Weights of a small GPT-style language model, trained from scratch on English Wikipedia.
Size: 4 heads of 64, MLP 704 GeGLU, 7.76M parameters.
Architecture: rotary positions, tied embeddings.
Training: a variant of SOAP for these matrices, 135M tokens, 5653 steps.
Each number is 500 + 50 x the weight over its row's rms, rounded and kept within 0 to 999. Layers, rows and columns count from 0. Numbers have three digits each. The size before them is the row's rms in percent of the matrix's.

# layer 6 MLP gate, 704x256, rms 0.295, rows 585-621, columns 0-127
097:522394491554508444471517465525460564537493566580505546452519552481532584534475505533597492558435494479429448558593475549427514462510487492471396575443470513483437513574428465416553505387537481486500543477490567552481536514500555395417470485494513454533542560426571439532524437442497476456489454471532469526570496582543590518490496484535536499481553533487433454532498582566510459502422
097:477570443507436482364545510513425431494510511504521489479526512486436547477484523468522493604444439467387568545501429585464487544441558556557525576451472446571495481605520553535563528396478598650495513487476444481411377555511470506538540434449505497495486492567562396466563388481511448434479494490425496451550537536534513478439425571542473473532494560523510426588542456457567475451461
098:598559595442453472485492489509494475404455576498473530521530523468551432460545449503508409536542439474558583464526488475562507471530437456529417520530435579557419450501372492494469444442512569473514507539536489468458434581630562488535471493532462480417424464541476520475599422453545449503463445431599508467452461518474517521466406512465508461511505569528507493551453530513554411641459
091:524500489528540588475542528478499487448469459505549516514442462496525510392518506451544541524499513514507517584501453532461446509494499552642479470482567458564482500504606450540570508519545374557531425611573588466435530508507485552484417484546445460504480468467494500502524450479556472437609398517440421472479505403509522510440549488557463480511562465454440579527514380544435575458506
106:488451465514420453510454425548521501482535507473511535503427436477418459540472458501532441499444538464534507394432468472530540440487499563448433472416563600429434478491572452434443476562486511450503505491565418482444478378499425598534459555453572500553566474565587440441507419524521448515577487539462475467599528546496443459536513444493521497445473512508451500405510493544490427525544
105:524513492547583602552472437471429376551607461575476518441460544538439539447616529557540545496536469527549570598464545482566639525567558418434558507541457486578486348545491505565552582530509468506400505555468500472586532468504479553455484512540511517468599522522427596538571525556453476505506521487564502396455557500424455479513528492492451402480447464447630502529552492528514451538503
096:589561479501552533496491462598524353524552506449506466548425549523564616498630545381549463550554456477461493498458516482503510487539570589481466479446512417479446418549565526567568493492527504550598553554506535477568506518516440582547503508557465504528516563502514439445482513508550536529549472458472441594558496535514530496522452483625418502585607519501430417475505540496447420483494
096:478534481488610542476482531562576519527461459480465531466523541460507406409525638532457477508475498502496482495512515547504516469479525502438425461503493544464512575517511636570526578488361457581468524491502444459419524609504531529475499582523490482495397511576530520496447481589405503462574532496583517462440505545536563563494494594463432536449548519471612507467476504521541547433531
091:477448504406548565431519598532512464525458414531475571474408521502586470479476586546480468466517498440468464515482431547453527461544549548498498552533528550563575513427577458483551537589499444431473480461613478388554547478492497410504497489435558529441508505557468489503508460516536541467579556515373484422534608479489474463502519524495507518481467504573395512479417499386524499527550
098:565565530457461590481510450516485492462522525433587501489502536458413481528566557424482520567570525412609596530516526521457575526545580524487468568550431493518491507470445549520533513351441528513534435502523538523464534436527541576415513567497498548519469453468446498404431520532475448524533620573516413441549459514492480527580486482497491584576521548486476448412539505491536501488514
099:498482499548480511495467606560567503444502408497473601519551567504513473551471518610466485614530530498547549534518546525437572515558520536426437489425488424569579519576561492450602445404477479419509449547579545533470530515543436535601413576519496514336599482549457591460546496548472526494486514542464609433474531543590522478485497430485552491410496517454567437522546472454484436473538
102:507455508571473473437498478432578509407484491542503568438551539540496582534513499486575547495507505467487558547509511510465452453451507539434508518483441523479461493491464531458491451494581442437451538497578556488575498523345430488502474470539535488473489402498459563482491446589579513482518485471543553545475508465460418398520490594518552488473581522527530531475484576517458516536497
100:620437518468466519419615446496563517467438487516571471508475586472434554428399565472534398546544547515460439548485472474440493498513512404518512503467553430442508492565487588528469511535498364497489481509498289534454572555514550520495514512462534466571618446369514512500502435510423578539491497483471451515595474498461436477496492519528600546482478529571508514459524455445500504515401
100:552472551506568515514530526504498448460509494459482398535535491439495472488516490416515488506548535615456515592516446427631505498391552444502509521527531587535509493501487415449473505492497565566445496542457536558525466493489508521447476548515565405591483607555414431538480477395524478478531439460604625486487591504594483550451499518495552488516493507445495504445576537541471499524542
096:499472559512488474607443522441488393449565530522382451450427476459524474443519585529490512468480438453543521466497441512497482518502515561521541447514439516566433551526542395504510529505594530588522576510424586500496580544529562449501549476503583481450588448501494491552502546547424541493604526372496470442628566388432498488432501591403521448528519464571451532489502518488494489566578
102:522516610477467532445379442499470479539572464563505487514484515512434466490561532460464483455468492549537507611496437517527421553447524541522461501486532487495519515528506496539425542398448510645528547493451457480430476530590477427485493522538485444498477553480411489478565496493453521393546623509496468396533478544511416495432515471643451477556462539568560460407488510503431451498466
094:500575499515530543512479506398519622444412460448402497518486574503523435392506562603453487633389511437577495485476527556528525500474451516547436540529466479459457506504491456479516484486464514477512478518517559437437392463542607513506504527490532651567542508548474478454445573510577458581402331388561536468629539464498502493526509560548379464525479491507471536486429476484493512460476
085:574498513471474536527491553501556567505496445446514528491426509484493556407445455415410532570474433528520509486537517528473522476561482548472472528570468540486463470496529616531505536424489503421556544510452528534425503519507559487522466584581533522397521524611472344533483478539459522523603429546496494378472515565563550450501522526440498526482487490519545593563487452473516575545549
095:510553565468530443494452489590531469441415474482526510466501482418563481524449545477530494576576494508519501484514489526519489490421482471494482535522506530430551469524566459512590492563416471469496627524531436463565420419466570510471488460473448432464641480457594487529555470483491457429423514533385423510497529563470486480442478509510384445404507503505469624542553447481422466555489
103:587553467531549460486491521459548454512561512479509574483540527470516533467623456486445613527467477564497501473516623484459550504512450500603537517412462440414458520553574617532526522486580582548532477498522502538488589499579451537419562471512467612493633394430490482492508519474496529546572482523536511491444508504549480416461528462519551558511471550444486568557467507572484541567431
109:576481465503497557521526526471563539438451493530338452405612471484573472489495463559483547572401527457506545499488475482499561453540466475532484448496538409512569585562451507436466380514494480530502484483503630553557529498444503403502507534490519455336498533502535436450470530506444552532529540519516494590489534467514456554465502515370553566497531454453537462506501462596519493453482
105:600504489501496417438563530583497529475491438444473515511412484468506456557552528407447538596461533541514473442439409539506474531467557607566527463537508507466519528568455489525575501474433418525441573482523485470480435455440525497483444460469483501418459470445542515481565512400504525595568537528469520489561461394554556436508571640499483483440471474488488489426480538453550497518493
100:623492583541459523511572602517395486487487466425472444432530520555437490444539494578521540505537452486532478549457432536522476495512487549492476598503498513478448474550506516463563523419504495510492492550537497494535465422472590515540502448525456540455526422500500412554473524498553436524515536467575515437443531578575566545479408471519518518434545510428483522490474478535524569474452
106:433501580345576486590442458451565450481479410526468503554467481488439496495560518507619468559509506551463469620426488503537543496547528482558575474493466578571518497463544371510549549522505508533555423520550522517451493461450477519495547522527588516518429549541473513508471612578491411519487458499422592492492518608565529536472532510496544433446486510595521514508574512512493408520482
105:442538462524454545474511528514493454456485439584483435539524450559564526536587618482561442532429490511542511421519468578434538519502561524520580495531481560564495441535645454533508612394438514533483446521525497536444484445566452427480471450529474490507600494491425469438548529511436515520518518535514406537382548453531399470537470466453529582444479518554581520496578408489508453520507
096:536507505443473409487474427538515386421466437411530485485422494500495600531575603495529499465467450474520524531532566431554460493517498448539343464423407530492421534534581533374495434521430590470508430490606511389606460463460410413552508504509447521400481442515437518550496526452518557504455453555573476550507457537450464437478570466516579569447502477401454514493541538477501451523430
100:511549387533526597442535504589523499456490447548492411464479497480487534383573462477426478560465520381436558532628556555552479430477437483545529538361441515442554503436522628481542467513481630536453538546581536552510516462493499520439435463573469456521575503424512518467408541500460485422530424471520473456548599463559508491544508558492532538460441514492463384434493518458482502396573
095:588507461428556555517401538548501528540573553457473534468445567471483462498520561567443478508535468451389505511428521475466528393525385520433487555533582443320491612503542389545576627530505487468503517428546494461623527600554558419538590488500594526481434452487543473524419482443390606461542493433562498451472534441464504514479460537516415470538515517497576518479468460473525440494468
097:527533494455509516564501464519519482403555436442506499477607448506459490512519497462474356493425459580547457462439601516571499515521556437468478484542490468585499500509437456507430418440489598438502521451547529514555382500455435509489445520498560489393426454511540457379483488533552591620393499426461533478478568542482537422477472460526430470490530559447420482497487469469464546496480
102:565516500554452474479589599542575450538532443454433467455474491483448552463502492550430460611496539473477596521539452471531504528521477475584473546487437579481563469434633494620420476543490533492496535468505462529494535514463531453461420472422633511561540503465542580379365492518502421467505397523478501471526535516582504500461467480448442531480538483497446474533480472379537462518454
104:502500484492522469458566553476457434563363541525469518514486522433403535491520487438526515475490414497465499564460514493465484590572399453516429468463554445459500481606528370478559550505414535599494438390475433502448480516507527416496417509577473502526421558496519413578488526545455504557519490404448545475585554478498430443527529575471594554474507543498597475571553586452552493610406
103:531528608475464540594415481506487439479540429495581545492561458510517469574476536551470582474407613445522519546541469536588517562623478484544526518520481500505484486419470450548533497468483440438560514539428459518414474549528499502512496552414439536480448457585454458510430520480419470551598463520499510565419535489473558512520445483489473481462494544545534493561544525481568510557460
102:491473498500520421397561515530453529501519520491565571420500552445564518593473433528522489552364461492392524520464506562467548538531584550503428501457533480481636396552585513467513538577523347507491488490442504585512522463458593517473491514491380582478456529559526492468477435440480529478480488396553468498534504538493557447555493463493471540592518371509573578567462492490546417427532
097:565507481513478430483441563562556546423496515500517475590468501394528523530565497456455505494521572467471519385479499532523459468461456501436529517419500529605514537559559448426440398517562466546566494549445453457466480574537460459470487455474447434487505503469559437441513508517547553511508494515496381451577519627443441591485437527559544492525430422552503418489454390442409593522470
116:457474474490450496529507506530556525546421446462446477487555519414537492458529450469534498587562502542537505560512526422583534515564536491526476473479547418496533455505529583485494433483485402525485407598463477474565568412476494496474435625448538545560394481491393559503571464471534437557487441480485513549429588472556498414500471530464512472497548437490538459491497450487511503509460
114:564534501534609478456433520409466467510557485436565456499457445419422530474486541484457525595429419473527558557509511510415552575494529493529427561549487507539438608586546494432381531552518510554489547472463478472563532480465547475462458502480512453404462460495492446479555433536524537585527486536546437525501569541447520531504472485580424515411464537543556547520597454423481428536515
097:498531500471446546476478561501472517487530560445582456516479486465457641554434465540493525480476600531383457435527478496508491485528454496537344479441486524453491596483464459430460416510472561528597553401432533533473527523426505393430499486490613455523492499551433545508591399426522399328477525501429414515519501497509555519497536526483448484533524510464529624520607554563509504509450
# layer 6 MLP up, 704x256, rms 0.299, rows 585-620, columns 0-127
101:468509492562449437481484485478538514519484489503524459591443441375549449493477493544526541505503531448494576510592569525479506457555510467497523479502587507606397493460432498513473514521518551558498526540481473496597513477479492533542494636536496486431524451547464574476554409456539525514497544510414521517458542464492620487539416353522442475493478588438499496468529501425505499546569
104:549591494544400504479556545426413531526474531505543501455534536463487598483597546486481448403505524520499494594498526457435444508527430546540504519500558480415640480502463480510532455535531497433597397497519492626540477486497394552500523457586458464618518535485548472594488539485532578525491528478585383642529562448546556558486540521413564521436433459418446495566520496507474517461500
101:477430537507439547456541412513512563515458477493482531524484500557508453577462514432487544530457452582513483484556447427441469432469429513568506410442423494539510496455526524461462538455538515445442448529477541525515504474436496584526501481521550469483669399461378499562544527471451430605471500573447490539465386520470396491573486528572511497472418482459522597485472413479604502410579
099:611453466552524499389505471484480550546433538625456492536561576527548542447529509433492466482540528422587543412507574543498497493502451552400489407545499450523509438568534504467491510528635512488453533481524493450639441495646423458473505576586461557578417514488406438476403431545544510503535493549492535564526534573505609502426483518461419479550409500415484499451512456478503502534423
105:455502565579461535536524442383553510542541552557593500467493502550502417467508500526459475367548410471600497520582481421476471552623569505492519468504468503443582536613455497481537542462523548522485497546510507483424536430521543451530432469418475598478494531543579573498506549501433443500460454451536466542420481393409478468441491471530501574491524404479576439563452464448585483477484
105:523501508444375457516512496416499538480387454532509532531554448632461505527494541388435491520516433377482323437533461518472444475416597474501614493457422439500573534527458408495521572490539518507478442478480536452512570502509525489508493513515530535486529510500488389564473526496432606558578545418517520524545519450500562421531444487512514516532525534486435508461478570473604538520491
097:516446475492522525569491449612489526467419447510545564510507465559473579512529543487470521501476534438482578477448565513565466442576457512497632533550482404584430489486516550453546494495470471563588562430447511492455578517457468517480450512585505538492557488511547514508509524459552547453561447536581553485490647454517498537503454445539416495650441443528477403447449514468544431447494
091:545511504486479492576508556447452522569451539445492508365526463540447400441572532557517551426548424417548551535450540475452512444529572449475497502534456528543579527546528553347494510354467501552546487452614584415431478439518567538518441562488505434563535514547549480485528532572540612503545535510486420456507463492484420501429589495516510486517586527523512539601454465487536475491510
102:405428399522464519495560467495506432506552510469498486510538514425487553479416492458496379527511459467508474435644483491428525495531451575405515533563465485443567461474493584481509564425480493498506496486478474479511570629471408471450542540466473525534566456577487465381503453516518518458571475570528531538529525475487523472551486417534442508509494519511473456485541561438430413426545
094:494592583509553535514534510543392491513532420414564583501523559489484434463533562594498481544542570493598480555497542518487506467442578509474468537511515486486492574537458493540530460432503549538460519605472515437535495528470532455468469435450488475494548465461531483394478524497540518506489507529566451511502500453498570536554387496497618638548489580587497539503511523529418496499435
102:456411448569481558509506547511477478504584552469500503505601487517521501514434546385537479606508489525545571498513612522492589445548569525473489548484538502522533509469569454486459560503446570480483507443497495436465508454494623503472531561466467475502493475523446565464557523408443541583600543515617502552538445465490503575569489439501478592371463508466538417485486509486473502565498
104:456476526461496500494498442413505482493455529590597506525525458485431455521561493468550526517533479483555531527515522548537485497495449528507551486501487462518519542490514415551556473568512648505520382502516412556551458531519505535512535543531628505453359601410497505440448612517559576534504518502470392500482491455554518522421579439519473438464426547564538468444484539551493426505513
104:497540574496472416505548531482498498508568530647484627481499496558375509498491512507488505485539493462505467463502566481528390501477518567480544553388503427465468502500574570406565491482465507498524452542494414485486493588519465440397498447564449433464527460479500518473514479504531435564451595355457501517518531486481458497472499451581470526564555447520514442478565423440514398485496
100:523506430456463381560583634463574492500553488509377475467433570430492489473524416535581479534547527549481488490426490515480504442580540542505437470463465531442484503524564560531535436543531473508516550548536527473529574505415517448516500499445560509419499516480546569624455542483532535484456462513516585509618469553595472471568579470467390566472547488524463505499416473422490418506481
096:511472515505492461503481471580489534498631487444575418501454495495401602511540575506504481567519495478460360492490498538426580554509481545554492446481541465467616540444411561576430506526453420595486449570462537494538404577450545434512486448403493545398504529419487468536470509478484369413476427511551473563372521475530525564518435548520552459404499598546481521590557467471507455474520
102:517527501521463550539529543510509518537476443571438586434371471475445440535477507455508493457546498467511428511553503445614478502554477450499421551554493448497523494418536401539504503434483449445517488496396445477506532500479420472435399505488560451476429563459474562524497371420487521545564538458471447565467626523396470508520461527573501581406538617540503583471510407547483393399546
090:480386403497509505496519542504580441495483470594555577458516458474449563567519445390480449446429517509481454567556533524483448498488491526510489502461564587524441521504542434464421544520545530564565510519519451523541586599540410451447440492588440553481437469427528504543537475444433423493446625536483537506461571655512470449522472494495557502509463544523486461585557476433471516483462
093:539533539446468523559479530589524557485482430433516464474470479480450501450410480551443510548470484565482501525554519573513453504544592541472503541454506546532508471520465608563484457439480541473540478533451506460426527531581467551515481527496531559369549489601509465504526510453538542523643445561455429379486471482522609507607437510452463526482530506517480567514523442524520489528570
102:469482512531512527437505482544530483587499501535559538535513511568512520514538413517481370509548491504456457420514582576510470399502550525477439427487546542552546495470529536413495447520538551494490487565382506514531526470413507498547540522509659410457602496480446431553446548528502468536501474501526537463435591477506511402398480490461495452458551474496457435413400550557468486535532
105:492464461560508523439468466492496528563528479511631495569505474521500647486535530586490466510467453510505451434495503489488548544458557479514562528512465466497508566589471537407470417381457468478489480546439437465547546573456571554591561431418470557484520484496543586497466550427463473512473455427535530448541542414533485464518503539552584563501484570514566461542507475442523460464561
103:404532535454352510497527438458598529568592574470522592567501548542563532504492457520516476484529479505487568440547563475630490504393522450450556524513529531477450474531486508470481401510566442442511458497496493509459456549486465599437585529488485393481516431479475549452605544469585550577374527459453394559566456468527548507540450573531546442513463573567512491474539554484492514563551
101:498525511442537436468456595498550392404530396450424483525529399527552483504427544554412420491512438536415530543518498480440443589516562456523490538519454517509512579517487465568544549430513527492499520483529513506477407576455508512533485419527471502423638543466539492482459500510574463554413508461530565547495542419467531526504492555477428532397501457600487472550491406527510467507534
098:589451485559391389504597541561572495498440514511540522482530499431590527488503470542478542582543448546509483526508446419543491466446558527544547421515405412522476521545490497477484496506553535512459452550476616566408467448514446482563403541522467477489486419482496376486475484487525584510529501504544539541530461585470587491551565493528589551594544464527550598573494534560478453431424
102:519545481359432504498508540623486494352496459546535495546540473605456631501438576459476508522370416493570472617460546525466505509560545431490542512501438478424525435389480529526533538490585592490454512478467588514564537511543576491445503430534512476516477493422468421508564565434508494599501569487573558496517521475499529435483532557609502458546510546503487380572534548500455506563511
103:551519489529495513550499376562509569498630598532564550546454447510467508460550398551506470446450539459398474560535424524447558504614479524495526460553481509483526565430453474456498481551590422489479489477460531486550412429598506496511553555562447435509477623505548441516567479460529487594553518533512562491510576575606446458486498495517505488479405474544491510485559529606491479503492
098:553478463460475554451512434495447494614464568505629478536572467510477521498491476520405524430518448501512415519536537486488539513489510559533578456557501431490506441519547461470474497450580496546464528517527506460465466570514487555532584390537450463508495538553544489552559529605521540511540472472541474509463423418444561547416482467432505514550419425493448504542513499537458426477512
096:516486533479469467521414514445524515541473557484446629499513460502469406569466519518556463426617431571605440527455552592426515641480472361463493499573538410537425503558519501512525563447529588468481463465444591549587538510525448450574574505575476491478427457553562496588508456636510450539416531451493538541475427495544590538518531446550526509561481489487530565576532483502544500594423
086:433576449494523526437551506515505420541442523509512462545560492544442468503579491455486520464511457520620485501493505519519505525505501506529465478523468459552601462489505508536492474481497472537544478583394468548492444370469453514565416495506456515458482441408508524443487447560476490549527540628404457496442481519470508441586516389467529429499432502466482470531526557540519562549411
097:483464530478462582539522522435450522502499508535493484409517526545491520463463490547432488550465447503471587591519497534607518474542491537458497520513524504508452592521438428487479542547493550531472519534498600544488522558408424544481510441458533471456579521601499565508566473528503509536524534506398560541441636492581499531501491506577557516633452596496582452459376545454555512526518
099:448508567543495519499473568534517442479437459523535507491514512486595538556505515563469481530489620548436555576547493551567483556458523431467469466509451437533464515474504644547402481591458464489526539549514551500479428476499581544484500556393545541560587532544523460478495484487554520447424543474500562448488506472447518541462589545478470509531533416470496423481564399549492560492494
102:470524479552568589523471528449447459449528495366413574479502461518485569501401374452468531488491491551444473575349490455397540566450528485470523441535468487463454519444518449484520561469535512524558501440485542486540459389522531536531493470543504490521501542381528556609560471507446506453569475470456461562549411467545486516543477479458448532478513572484388475503557509518524481497514
109:551445426558499514530555538470401551508447518462520543447557488455596501492470489575533500460518419552560552492475483549478425480487562449531574531430519534525521504526486450592450389529455591507542564489517390510475543522507440492480537466381529509456567466606569498520547480602492527476518485414584515589457506449483501569465482401513516450542484439511497504574382512563440434459643
102:471504461441501527530511443481469577378445568468439494516552553457422496532437437528527472458473590574466427595496567499511496563558480460487541459528509513459489556473510529572484484451480524457470542587556498489413451572492499513568499416499569549450428557439468486490570551467390485490380507404441456542555493486558546453474625503534542527515456423569537504404581611482486568514489
102:577501478425548558406549523461489536566392555409471382502473576473504505559482474559528499509462438460511471483496491519556472393504435522458472542511429513464507460494575516575506523499484516533520603386402590483474578440567557493634497546475443512451505569568419573531596579490510486576420552439475609525518553440523430445445517517578470464488578524503508549495568491441571387437487
110:366489538497536577449496484487585501550503565495497481500436527463407579425492471461473569488455624364398598473620489478483498458498490531454519538506444442436487469521401562571491584367448452480544508490435529579485471458486599479459529445546517480509500478534589436454544474515538382445532479546413488572460507465390493492520523505538578555520458530442446512610453497469449496493505
116:600513543550441522435467584612507501507508446382444570528510574443528519533571463464439467537527536466459618416550545535597512543579495430449497474489479480445517460473553439466584459460559481537492471488434479515504533506501555525522495441514509518514415525461512529501515514510503500457487562457490494483516518482542535627538500464536497511512584392427460544470559573584488550584416
# layer 6 MLP down (transposed), 704x256, rms 0.275, rows 585-620, columns 0-127
101:391444494487506478550448433522463608454586566510600513505485467458613547528529487458554465531464460582515517456506405504409534455420464406597511505498471453461464585482511583490462466444485631557534535453520446576507528463469567528508440496582494459524568578388469425459479530567482491514542502599459486426482446486469541489481558502461546466520459497575504505485531540464496456402453
116:553557490557486518448520471489530403538503526532534503459501508517486457503465599529429469506530556605596537538533545553496478451490472376522581429533478555591518534504489505540526437405477549503530531572564486486445523550419544462481388504664490412546517492499440519499488521558496519534510530481561485643392549455478416559447500525418530490524462620429476403497513433462520537486499
104:483484435502514503482490507486498541478592460534543456546384431506541581526570602558540503498507493460413551577471593474398507523524499487540454549476497508496557477468446578529425475536472486479527538475512536490472488446546557476531404574542493517539487587540437513494396490552524452475551526522477486478493422470465527462442626597492573499490563467466524476437521461497532474421618
098:549511544438535492519549515453502612552609411519502544526554453503495507433514531401568474455486570502547476465504483462531548472484598487613459484441559553442467524458479546563593506493512515494486420437462490398438499476525485541490526569470497438515605351520564503477509412551500440593492512509518467465506438492542454536415597440443470506433528471470525486485470577512483472514574
102:550496500466464500439442414529530500479519468404476506498543428447473534446575447488549520579458480583495365460533388470386537553555556577575526556497437572499539434507429431552604425527524506569572509588483375526555489524481501533597558504514524483478497501600510498473514493403478411525537509574502563507526470480517510458561607401393466479480540481483545502486483625502609524567503
104:458447536498531539527430462546553555442549466587468572499480562397477583521555566516508480528487460495536506484526450495466524486574510538479438424509599481562526468494412507585535558492439595530488495553545535472455403452522508472498522551561476481485503439421467518606461526533533527594555468536531423523564564476559486529470445450505501497534545554462505502524564532438620551509469
097:471531488476371467438423540526482543513524505536462420481548468514518503556440459594500524519476579557529565472520499590588486465462423457513402506481514507373488580561482485485513553486477520579413497403426623476511536547474525496584457475488524506532500514505445377506428534481596440560602519540496532584520527522509460563405449551391498533484511605563528581399544514533449492449587
097:452436577381446505563473550470502581465484436524451538592541567497534463403576458608525458507505512505495451428409438453459482483477496749453467529486554515428512543480512494543565486463478577543577568501440476408528581528506543518499473531419542509686570558631507554524526549504470484528500485501644443442501554572541517528478564559540485510457525390506508523578404512467464504441556
099:444483430504439473482481403524423575499541587537503496578464519546590570505505564582559424484549478412530517579568463473445513536476576487452526523543483424566494513568565581503531471591454568458649513518520482525520512493531489534411426538500565480519503498428454519391528464448494474505521498431562552551534502430549527574572488446535498502485445487491516439527355520548505512410503
105:538525553423510610533583504593539519527504540495536438543387449430495498567535521537492471469550574468553500506479543466501449493565417468502540426560407586505476588507447524517565510465571502576440525502463485475474452514419567445510507500548464483411467492467486498495543448492457487564443479465555385462532401546580465462463581551397523528548456514494537438472568546500578484436635
105:513453596548526446562484538461472573509476426517506511525506524545592614469454519458511527461547523586496504431517546571522527505524488569437459559532549443502536581434550411591494474452440552502478516509532473522481497437537524428556498543557514454462493511526451534516620535469527541537473508543486502550467420477390513499543473459477619525472432494440518540440565452472476498565421
104:506494425524526481426500510486504455531515528537437492588509554464508389511475512491505389514566632459401578486521505485457502509453528517587443527484509529479487411542547465479498411451447527508476467491436534413450533523445459500501507555503549370580566487569477462499451472449404549539497443428519586467415506540503472565582536438526448532438498557464472517526500566449544486497493
104:500463498412493553393460560539541550470539421559468621432480436537553514443446477464481396492510510483489442510455456507413618565459491479551486574516478534549461440466534436511381523505498570474507514567568464514530598555525452476540529438543561515472436557497511435586455473558482434520555464524460444391477538523508483467477390421452472498495409558415578530408490481569490540537454
104:575503485460490531447560501524503531475528571538551503567445571513472461578485454492545601505411527514548468531497482459499479526538514541539488365493444497465466530499497457490575538563458466509484457556477468392562432533469490495514492524509479609507603528540434437479536517561577488557568444489450461593492560455430500511510520410503519415515460514477567558456458528590464571509448
097:532539459549447495482464551506506468549424521497482564449519417454578456398476458440478548528423438519552440510554467563498585532405473501459436511507590524609443456559526431524538499495550637450451463471520473476491527457401489490575396526520431547523439421471582573558516521548475629500496534464414467521477469533542567516452513573554541567494486560470404432454542488527483564517525
095:543517578476580547387492499496517512469627491509446518572631515496480458533519552454447463402458510580389506507521518531414556522470470514633521504470416522469497499517526610511493527432472523538465490507446592532561423507485496502436559505622561467552570486505458580497543549423521530483444611493467456505463515460483489494461504514548535541495473602484579467580551495518506544434484
101:499538508554501427463559480469476578444449512502523477542511504496501502412552565519417538567491501564476509529606592540539458487449479534513494594485529599545507526460486603573526433552534502470646498500572572319419485455530507532436484541484556451434515461525470506511398530522539466519438424419538531513446440578516459550556513522482497579545470490522549437497522519441430547426447
116:483537546509458409495543456404435429409550510625451472469549440510472472519544450508509535529476469545398581552510602464504455458513440598462503472518491485496500524487496479486523467543462500568378493546522435508459493495382546447486543464461575533531464518480571518448519459492436453527491558498512538503496546530478451526513608491443472470496404514598496494496531536568499510504489
104:533468528451469486533483481414558468442510375480494544468506539437551482503486663551505557511522558522469613469548491516628522477576525495589558549452537466435536494494435423588594494525491417539485523397561573622511503496565566509464452422464448501450547474577448512538515481459570561558462472480480530590485507474545505488486544511572539486535471525582519596542530444431473484432511
108:477456444570609517476453536499508481504561550528441549550602453488478527533567541441488472544475552488509450452489508492479521381507488437534512434522397531412447579508503488530456422489423555463369496444562463524537465510527484518473499522409507431460515469384569531511587507495503463452478489510565572489514464500575512538466516548545509535486505516461406563520442519436498541516527
096:479499556596426507451363466542459454502466542520453502521424408512568585448511425425525467497502504553433534534525503505467409457502522470415464512533476508461503520554452574489517479526462379386477533495491549501591581556404477551428524473596506426467544429469515480567507420521531546569528437426567446448547459429565462512490448492563564524519538494505584461560428534520479591432531
101:455539568494551533501463466529501454549577383623502480521565531511433445590457445486482510511557578584454539536502457601440548545463498534496592541477530446441596560478492449589509532478499580455414467461523490500431330559512507487573530537479494527534457527457520488394622547425474506444526502466547570531503490522555451510420544546568452586496454406509519559534597521533516515520463
094:477600511497532535483504430519509446450527598564584557485546527401473495550552430419511462531545448496537563498427488474451514492568510591507549509504473520437481444496455466541478583506484525507467522498558462491383495555566470506514561557571537659503490515488533502543564530555490510514574493458460514518517509439460403548514542598536445421507542563463493485511469548500526473507523
098:470476439530563570520532447477452570564515545544390505541477484477558511532572570428475460472471534500559452520481421427460596450401560336478541473480546396501566521476508461505591500475504393500556493427510482537530464491484555424450375502456535472480502595520573479467493531487428469585508477435516416445495461487444522500542470460514494493445438492474472582530468473473419447463478
104:442630498446548496502522412524528484530481414452548559518427511616430490475471540570525550565504478468437570446518559462629516520491426504445466464434501501556466617528491544396547454474486596536563527565407436526484500483504502516508532455515510461501461510484453556638488479513497508588529468613395536538632523474571545531483495547571520478484547460505438478406445499566489471619488
099:459448503531527474465456557524469474533543489534448601557616502517520517531540427461528492531519530522377552558474541522522523524536430564545470531454603485504567479404514497588575492528452389570508557491415496548449491502510493574471510578490484576460497549543487481491501499489463614515482455476480425437575507484578452567467510469452411463513450497515543500492469461410567448544500
101:493454572520497455533508417481535550582584469471477511531507556541587473488431478507501525485494486602605448479529393431457490502547499441528474533582550505511493548594425531507464508469484423424510455487430505544530514510553594510471506513454518573488491483520536527498576577612489470545495541470520534441408425553484518482497482501496521419514529501597510503493532524530534470537410
095:437573468429497580459500453493529562505387466523573469436480558465558440423504445378493487550534436556512501507467539488493619564464625567515467375484563515573555517481538507508501537512524551546536525483564513535451460489524514506532477460518554403536543494554547487505391568617501545520528562527448501573466507562544519449589529544521471517488515520451461540540474412466484484562526
101:463477524468535534457507499531443487457449466452486437510469363585487512414469514420555516384599573462525504600439482488425512444483441454535514481512531440554541531427505448548508474569535464532523570472425479469441413523525566433511469472633499496515405536481528498541497518587569559463393518533499484415577461410466492634525545505469437561442540518537563474479502481394499551508392
100:541558562469476474445444476546477455431511533565569538480450460451580552573424506471440469552546489406470499533460387549458454464505541511466405566452423548444521579444630548534560487482519554489378458421559549476480465486571486498470477520556473502488570490447444495557578517473459466419524486466504455575463489478474499528489510401500475463438502594468571470588560499532462570565541
103:415565461537573542571523491547498379496559449549435447450518444378423540521574483569468468533575575547445463504495469405506463563504437529462468531462498552472481563457486590443435563537508522433497509485535535520528528418492463485588484507544514446502470578413545516451562471474493490438533494500527504479450486397543571540448536461533588536534525461484530496523464453489454586443640
103:600439571629515476501555470466499551487525567445471496556542467531519444493458476503565465507504541455421499549527506611595467380526472511502419483457534422441520471533528506593538468496369483533474473486464501484570485509446468469452419552386453534476596527560530457405435485485629478502532563525455550543463496521503472469476447508553565470477497489546456446449416517443448538546529
101:483478454483499576561569556501482459461393457497510526462492455452474550420504535507453505454497439419545530446469399617469465520467561464452522496421542507470383534545447492413526513429524457479431546540554481578454482463494534525564455461481554468498471458551493543454395453431552546419462531529455495515454530455569604491469576493545494492426397389471487516539437463501513422553411
097:528505489587443467432424472524475502506485562632583525538496457448499486546483493521589485466538535524453505454484553519599516512591493523476503501528562556520468500546584502450484467487496499411522432495449513524454511623495500399516452598394533471485538414458498564543504567483486546476573514487533484465444504582499465555452570569596502549584492426576379513485434480476515506436475
106:412469473497465494405467464495524477605542448469480599452509473494495513512520426533494542464467444541467562474493421471522521501439526546446430555439490512498568456454510468422535602587465441423545507605550538514427556415422470485433493645504493508535438605467572504543584463556474579593515474550384520532426492475431444521514570510533528400526526484475412516650539510527506585513459
101:470482491561476521495563553504473557430530586489491510443493567557495442445489553518510568439537500409450561521560520489503505388514570481494572533480561509496548578570506515502416601442574543411491522564521490481510554501556463513459453446457529428480416558499457326463469564563581471493328473527421431511486500567459488549435405543491476506455562506434471506485578493475559536463542